Weights of a small transformer language model: RMSNorm before each block.
Each number is 128 + 32 x the weight over its row's rms, rounded and kept within 0 to 255. Layers, rows and columns count from 0. The size above them is the row's rms in percent of the matrix's.

# layer 2 MLP gate, 2048x768, rms 0.0297, rows 1068-1076, columns 512-639
size [ 99  97 104 103  98  97  99 104  95]
[[161 139 126 128 147 114 101 142 160 117 109 154 112 110  96 141 152 200  55 142 171 155 168  86 135 127 131 135 136 148 129 141 116 148 179 111 139 152  98 132 143 131 163 124 167 179 127  76 106  60  89 137 194 138 116 126 132  81 136 162  82  50 122 113 129 121 149 164 125 172 165 111 100 138  74 136 141  97 218 118  59 140 131 130 126 149 122 108 188 137 184 155 120 159 172 127 223 137 133 157 114  79 158 158 105  92 119 151 171 137 113 130 116 102 117 119 168 190 158 171 116 152 139 132 114 126 109 136]
 [100 147 139 124  62 145  90 125 153 143 186 114 171 255  97 106 168 121 174 109 166 122 116 163 113 149  68 126 102 160 129 105 123 121 167 122 145 119 128  76  99 102 120 123 127 117 141 143 106 107  97 106 128 166 149 102  50 106 157 144 115 174 118 129 107 135 148 102 176 144 144  93 147 165 129 126  79 146 179 124 167  66 138 139  81 111 197 152 112 123 118 112 159 105 183 190 112 107  98 104 104  97  76 111 112 113 212 191 118 155 113 108 152 161 168  95 173 126 184 106 127 106 109 102 144 131 128 120]
 [ 94 113 127 143 163 110 144 178 138 101 142 131 134  82 152 120 148 190 124 124 178 147  62 177 112 199 180 143 166  79  80 196 113 170  75  95 125  62 155 135 149 176 116 141 125 133 144 130  58 120  79 112 172 199 134  91 186 159 133 110 141  72 135 111 134 107 121 137 160 146 135 132 144 148 141 116 128 108 210  85  76 117  99  62  74 169 151  53 123 141 148  79  82 134 215 108 188 119 135 110 114  92  74 150 103  53 158 143 180 134 164 192 123 120 125 119  98  99 133 145  71 115 152 154 133 127 131  63]
 [100 146 113 167 130 145 108 118 118 147 134 116 152  92 127 140 106  84  98 171 122 120 128 136 139 114  93 134  79 145 165 134 115 138 173 128 145 146 148 167 151 167 125 133 107 114 166 136  56  83 164 128 100 141  80 116  88 144 131 145 122 159 111 212 153 115 141 144 147 143 130 115 150 129 155 133 134 102 143 159 127 156 162 101 108 159 122 125  57 114 111  78 146  80 154 150 158  83  92 116 145  91 104 135  58 102 190 192  73 137 126 154 113 179 115 156 142 161 225 152 124 164 171  67  81 154  80 109]
 [143 151 165 132  70 112 177  83 105  84 175 149 149  89 124 107 153 136 159 122  98  90 185 100  74 119 120 140 116 114 195 127  86 162 112 115  68 172 171 100 133 107  57 161 109 154 140 182 166 163 107 134 104 146 141 110 156 137 126  72 137 133  65  81 134 186 134 108 150 163 119 164 118 133 168  73 130 114 113 124 139 142 151 137 116 155 139 121 125  80 149 136 103  90 136 117 103 105  68  99 161 139 121 114  90 158 159 109 128 168 103 177 130 122 127 129 138 109 155 175 154 119  58 135  87 114 121 113]
 [124 111 156 124 145 129 103 156  90 111  87 118 144 153 120 129 179  83 112 164 140 147  84 149  80 108 135 105 135 130 131  99  82 110 124 110 116 155 116  94 132 159  74 156 135  57 132 116 151 120 165 169 105 111  97  71 157  47 161 143 135 138 137 119 122  91 101 167 114 154 117 103 156 123 162 136 112  99 107 145 104  99 148 102  65  99 142  97 134 190  79 156 136 124 143 138 137 161 166  48 153 119 121 142 117 134 148 150 154 151 112  85  92  86 151  93 138 132  82 118 139  94  88 197 123  94 156 113]
 [137 141 139 154 112 130 145 136  79  95 133 138 163 137 104 157 147 118 149 144 138 167 139  48  80 104  88 179  29 209 121 126  85 126 136 127 106 159 141 128 166 172 166 139 134  91 131 158 132 110 123 103 168 150 129 114 147 159 116 173 162 201 114  51 164 131 104  69  98 133 116 112 107 111 118 125 134 138  52 142 106  98 144 109 129 116 112 109 106  86 176 141 101 130 216 132 127 124 126 132  80  64 197 128 164 120  86 197 172 144 151 104 146 159 173 143 112 178 104 106 132 137 135  66  67 117 159 143]
 [114 165  91 138 156 176 136 101 134 170 162 103 159 138  79 208  99 119 121 176 121 161  85 107 122 100  74 126 124 123 143 119  77 118 106 136 135 146 133 128 148 161 140 170  99 123  74 114 122 129 146 162 162 112 133 104 116 166 135 112 103 152 143 115 166 102 193 145  91 157 104 142  84 115 142 170 153 149 128 107 130 179 123 135 197 135 129 140  72 105 108 100  88 139  36 102 150  97 221 134 103 118  96 129  95 131 122 144 148  91 124 108 138  91 153 119 128 125 136 166 196 162 145 164 132 126 155 129]
 [140 118 139 114 139 198 158 147 185 181 135 139 114 154 140  94 122 143 135 113 110  92  94  83 143 162 117  96 156  93 176 171 101 114 180 149 145  83 138 216 149 176 104 126 149 128 114 161  71 181 126 163 134  91 107  81  93  96 129 137 166 135 142 138 131 104 139 116  85 126 141 154 120  72 161 104 154 197 207 115 121  95 117 103 194 116 186 151 105 118 137  74 115 108 168 123 163 152 190 121 128 159  93 136  82  83 130 113 133 133 181 171 109 144  99 138  99 118 163 138  71  87 148  79 114 101 113 138]]
# layer 2 MLP up, 2048x768, rms 0.0288, rows 1068-1075, columns 512-639
size [104  94 109 107  95  95  99 102]
[[129  93 198 109 144  86 133 172 144 113 137 145 101 195 108  52 143 162  87 163 158 169  84  96 156  91 168 134  96 129 191 116 112 118  98 100  78 145 159 120 140 167 111 138 150 110 125 111 110 156 134 165 121 157  90 109 134 125  75  98 152 114 165 128 116 156 131 143 121 117 193 155 147 119 120  80  85 108 129 153 132  96 133 143 133 131  91 154  89 110 162  95  87 171 112 169 109 108 152 167 146 136 121 160 149  98  82 137 110  90 185  73 121 162 157 120 137 103 171 122 171  88 110 107  51 183 112 137]
 [ 78  91 121 118  83 124 140 104 144 183 189  82 170 189 125 104 139 120 131  74 120 141  66 190 145 108 151 156 180 120 104  93 106 147 119 151 129 143  94  83 132 134 126 144 138 103  89 112 101  68  81 141 127 110 116 131  56 132 139 138 123 138 139 119 133 145  64  57 150 154  89 118 129 146 123 136  94 111 162 115 166 103 179 152  95 100 135 150  72 132 151 139 126 140 144 124 115  88 178 179 121  94  68 139 103 153 188 174 126 145 110 134 218 129 108  99 138 113 143 134 125  86 145 139 164  80 131 171]
 [104 158 138 105  93 126 138 169 150  97 124 164  71 136 129  80  84 148 123 159 150 124 145 109 176 160 158 128 109 162 148 173  90 141  94 167 189 118 124 138 143 124 125 107 151 129  91 157 135 139 143 142 153 147 114 143 100 126  54  87 103 129 100 178 118 166 151 119 160 134 209 112  73  95 128 193 132 127 143 160 122  96 139 100 121  94 136 124  85 150  98 173 132 150 154 161 105  99 117 165 167  71 124  89 143 121 105 106 166 148 120  86  67  92  88 106 148 164 169 122 112 143 122 124 180 102  96  72]
 [126 150  60 122 132 105 132  98 153 153 152 115 106 113 152  99 161 143 149 146 179 135 152 133 118  75 165  73 102 145 119 151 114 179 132 192 113 163 147 146 141 124 162 143 141 129 102  98 118 134 136 117 105 130 116 154 138 155 159 135 127 153 118 119 105 114 175 120 120  59  91 128 183 142  92 172 110 164 116  97 154 186 122 178 106 167 120 101 181 111 174 143  91  97 126 190 137 197 126 122 129 184  55 161 171 131 125 181  97 160 119  57 128 106 151 130 118 166 127 133 104 125 173 121 109 104  72  98]
 [ 95 120 152  97 124 124 132 112 108 151 143 174 141  62  96 111 201 135 121 172 181 143 170 110 119  96 164 115 131 115 162 155 115 122 126 103 108 187 155 198 144 108 158  55 116 108 129 117 163 113 119 112 121 122 134 108 151 143 156  97 118 109 157 153 115 159 121 108 111 119 114 173  63 142 129  92 114 137  81  76 142 126 140 115  81  40 181  97 133 127 119 134 123 149 113 111  36 100 136  92 164 101 144 140 158 106 111  75 119 162 150 156 138 119  82 175 213 135  92 120 117 144  98 140 129  98  93 133]
 [100 104 127 172  43 107 139  92 188 141  95 129 188 158 140 136 102  59 127 180  66 153 105 116 128 134 158 102 169 121 125 129 153  89 149  89 123 128 172  95  94  63 138  79 142 149 186 135 121  82  80 126 167 151 141 167 166  76 134 132  98 117 201  71 143 119 122  96 170 184 121 120 136 199  91 140 142 128 142 123 135 120  96 116 168 124 141 112 147  74 142 110 136 116  76 110 160 168 138 195 178  71 118 182 133 121 146 150 156  97 139 152 119  88 149 147 112  40 105 153 129 100 150 142 133 148 159 117]
 [ 85 186 154 167 111 145  40 116 176 155 161 107 106 158 137 128 115  71 185 151 147 116 188 132 103 159  90  91 166 117 158 143 118 125 119 158  99  98  69  96 130 122 142 150 133 149  90 106 103 171  78 104 118 176 119 130  72 148 123 113  71 126  90 146 121 155  95 101 162 153 119 112 131  93 164 151  67 184 187 139 139 158 148  90 139 133 191 148 109 191 154  90 126 112 100  67 110  71 136 166 196 109 153 140 172 164 137 126 137 160 137 102 116 161 131 136  89  85 100 137  72 108 150 155 102 122 114  37]
 [165 175 143 119 146 125 163 125 171 141 194  88  78 136 140 144 116 141  69 144 129 123  76  74 139  80  60  76 108 131 165 145 106 133 115 120 156 142 132 144 128 145 148 142 103  96 107 129 174 179 180 183 135  77 125 150 105 167  92  65  97 164 126 134 117 168 172 161 112 113 135 179 177  86 121 133 137 141 146  95 122 124 105 124 140 147  93 131  89 104 155 157  90 120 117 119 124 133 150 137 124 119 116 139 131  99 114 117  93 114 172 149 143 173 104 126 153 124 123 174 153  93 167 162 148  52 170 167]]
# layer 2 MLP down (transposed), 2048x768, rms 0.0242, rows 1068-1075, columns 512-639
size [101  94 109 102  96 100 102 102]
[[137 119 113 183 115  94  63 106 142 146 163 148 134 120 120  78 120 151 121 159  41 186 192 100 114  92 127 100 181  80 207  80  91 155 114 101 140 102  99 126 139 123 125 169 168 151  51 133 108  84 134 165 150 165 161 160 109 142 139 163 111  95 121 120 103  90  85  87 152 108 133 122 145  45 118 108 178 104 167  71 163  73 118 153 155 133 109 136 156 138 132 132 104 101 151  91 118 129  79 131 178 117 187 145 132 123 137 131  98 104 165 154 140 107 104 168 134 110 134 103 154 116 107 165  77 115 208  71]
 [139 122 121 130 114 163 120  85 135 145 121 193  62 141 131 113 106 129 121 105 131  93 113 127  97 158 139 148  66 161 123 146 109 130  87 105 145 168  85  88 111 130 132 126  88 157 114 135 134  80 117 120 120 122 113 175 164 136 106 170 163 115 139 133  97 145 136 127 110 193 109 113 142  82 148 105  88 114 102 138 148 128 128 137 102 123 144  77 185 136 163  74 142 128  75 126  96 118 164 137 153 124 129 157 105 160  79 103 109 131 122 116 193  50 132 135 109 113  76 153 171 122 110 151 116  99 114 180]
 [134 128 153  61 104 164 111  96  71 149 140 169 121  67 146 101 108  86  80 105 120 136 170 116  79 135 119  98 142 149 119 156 131 130 115 198 124 133 107 162  94 144  69 105 152 118  89 137 118 184 146 182  56 126 136  77 153 136 131 147 172 142  43 158  85 126 168 166 113 102 152 170 155 157 163 117  71 152 129 123  83  67 123 178  94  53  93 107 135 149  98 132 108 105 137 122 118  96  85 118 123 117 142 124 144 123 136 122 144 157 120 210  78 145 128 124 145  96  93  90 112 126 142 176 121 118 192  85]
 [138 112 132 132 184 118 147 106 154 125 111 124  82 116 196 145  95 162 162 145 136  94 112 109 120  76 102 118  94 126 172 108 174 117 135  92 151 179 138 127 182 131 139 158 151 132 149  87 171 154 129 101 129 141 145 133 135 125 109 189 109 145 127  85 132 174 117 130 122  93 100 120 179 111 112 153 148 145 177  53 126 115  99  93 112 188 105 130  95 101 152 143  94 162  72  94 162 123 108  73 137 150 109 185 140 156  81 119 104 104 115 140 166  83 149 171 165 120 122 150 110 130 135 113 144  97 131 124]
 [113 138 111  86  94 131  78 136 144 164 133  93 103  65 117 148 162 170 127  79 158 137 174 110 130 104  94 158 142  83 220 119 166 113 175  98  91 122 129 105  98 153 159  33 123 147 143 140 180  99 164  80 174 121 126 133 151 167 118  67  92  54 125 120 159 198  90  59 145 107  99 132 110 161  92 181 113 151 123  91 107 107 135 135 121  98 187 140 125 142 107 150 127 107 140  96  58 197 152 165 186  81 152 107 100 137 156  90  69 115 137 131 177 106 116 150 135 122 112 164 115 133 168 127 137 134  74 180]
 [169 142 164 140 185  90 116 169 123 120 109 129 108  85 161 208 128 114 134 141 186  79 137 169 138 154 143 140  91 147  82 126  96 144  84 145  65  89  94 118 159 137 109 115 144 144 115 143 126 129 131 113 113 196  93  70  81 139 145  66 175 189 120 164 100 122 101 133 144 144 143 113 107 140  79 151 155 144 108 154 144 118 129 122 113 155 116 138 181  98 101 118 145 153  63 130 161 136 181 152 143 129 107 122 150  98  96 145 158 147  98  77 135  86 119 118 100 132 139 113 131 108 149 163 150 120  95 151]
 [177  73 137 141 184 130 173 124 137  90 138 147 144 116  90 125 167 146 166 151 122 134 165 129 131 120  87 141 109 145 176 155 116  86 112  91 119  99 177  96 171 130 121 139 195 138 143 132 168 165 176 113 201 127 165 130 184  83 105 132 115 147 115  76  86 135 182 131 142 141 124 147 131 124 146  97 142 110 119 143  48 120 127 111 130 123 123 147  86 125 133 132  95 102 168 158 122 118 112  97 115  75 161  98 135 154 130  97 111 165 151 127 180 167 136  84 134 102 126 136 123 130 127 135 127  95 145 125]
 [135  55 131 149 145 148 140 172 111  91 103 125 100 136 118 192 162 124 124  74 140 190 159 146 155 152  87 129  55  74 106  88 141  96 133  93 115 135 184  96  94 148 123 112 154 114 146  71 142 138 123  94  92 173 102 115 138  80 195 142  92 160  91 152 118 175  42 144 143 111 148 102 148 137 150 133 113 133 121 121 144  97 129 159 111 131 139 113 145 149  98 102 137 142 100 133 179 115 220 143  98 137 161 149  87 162 137 142 172 106 182 154 150 163 137 235 116 167 124 164 156  97 140 161 146  61 130 105]]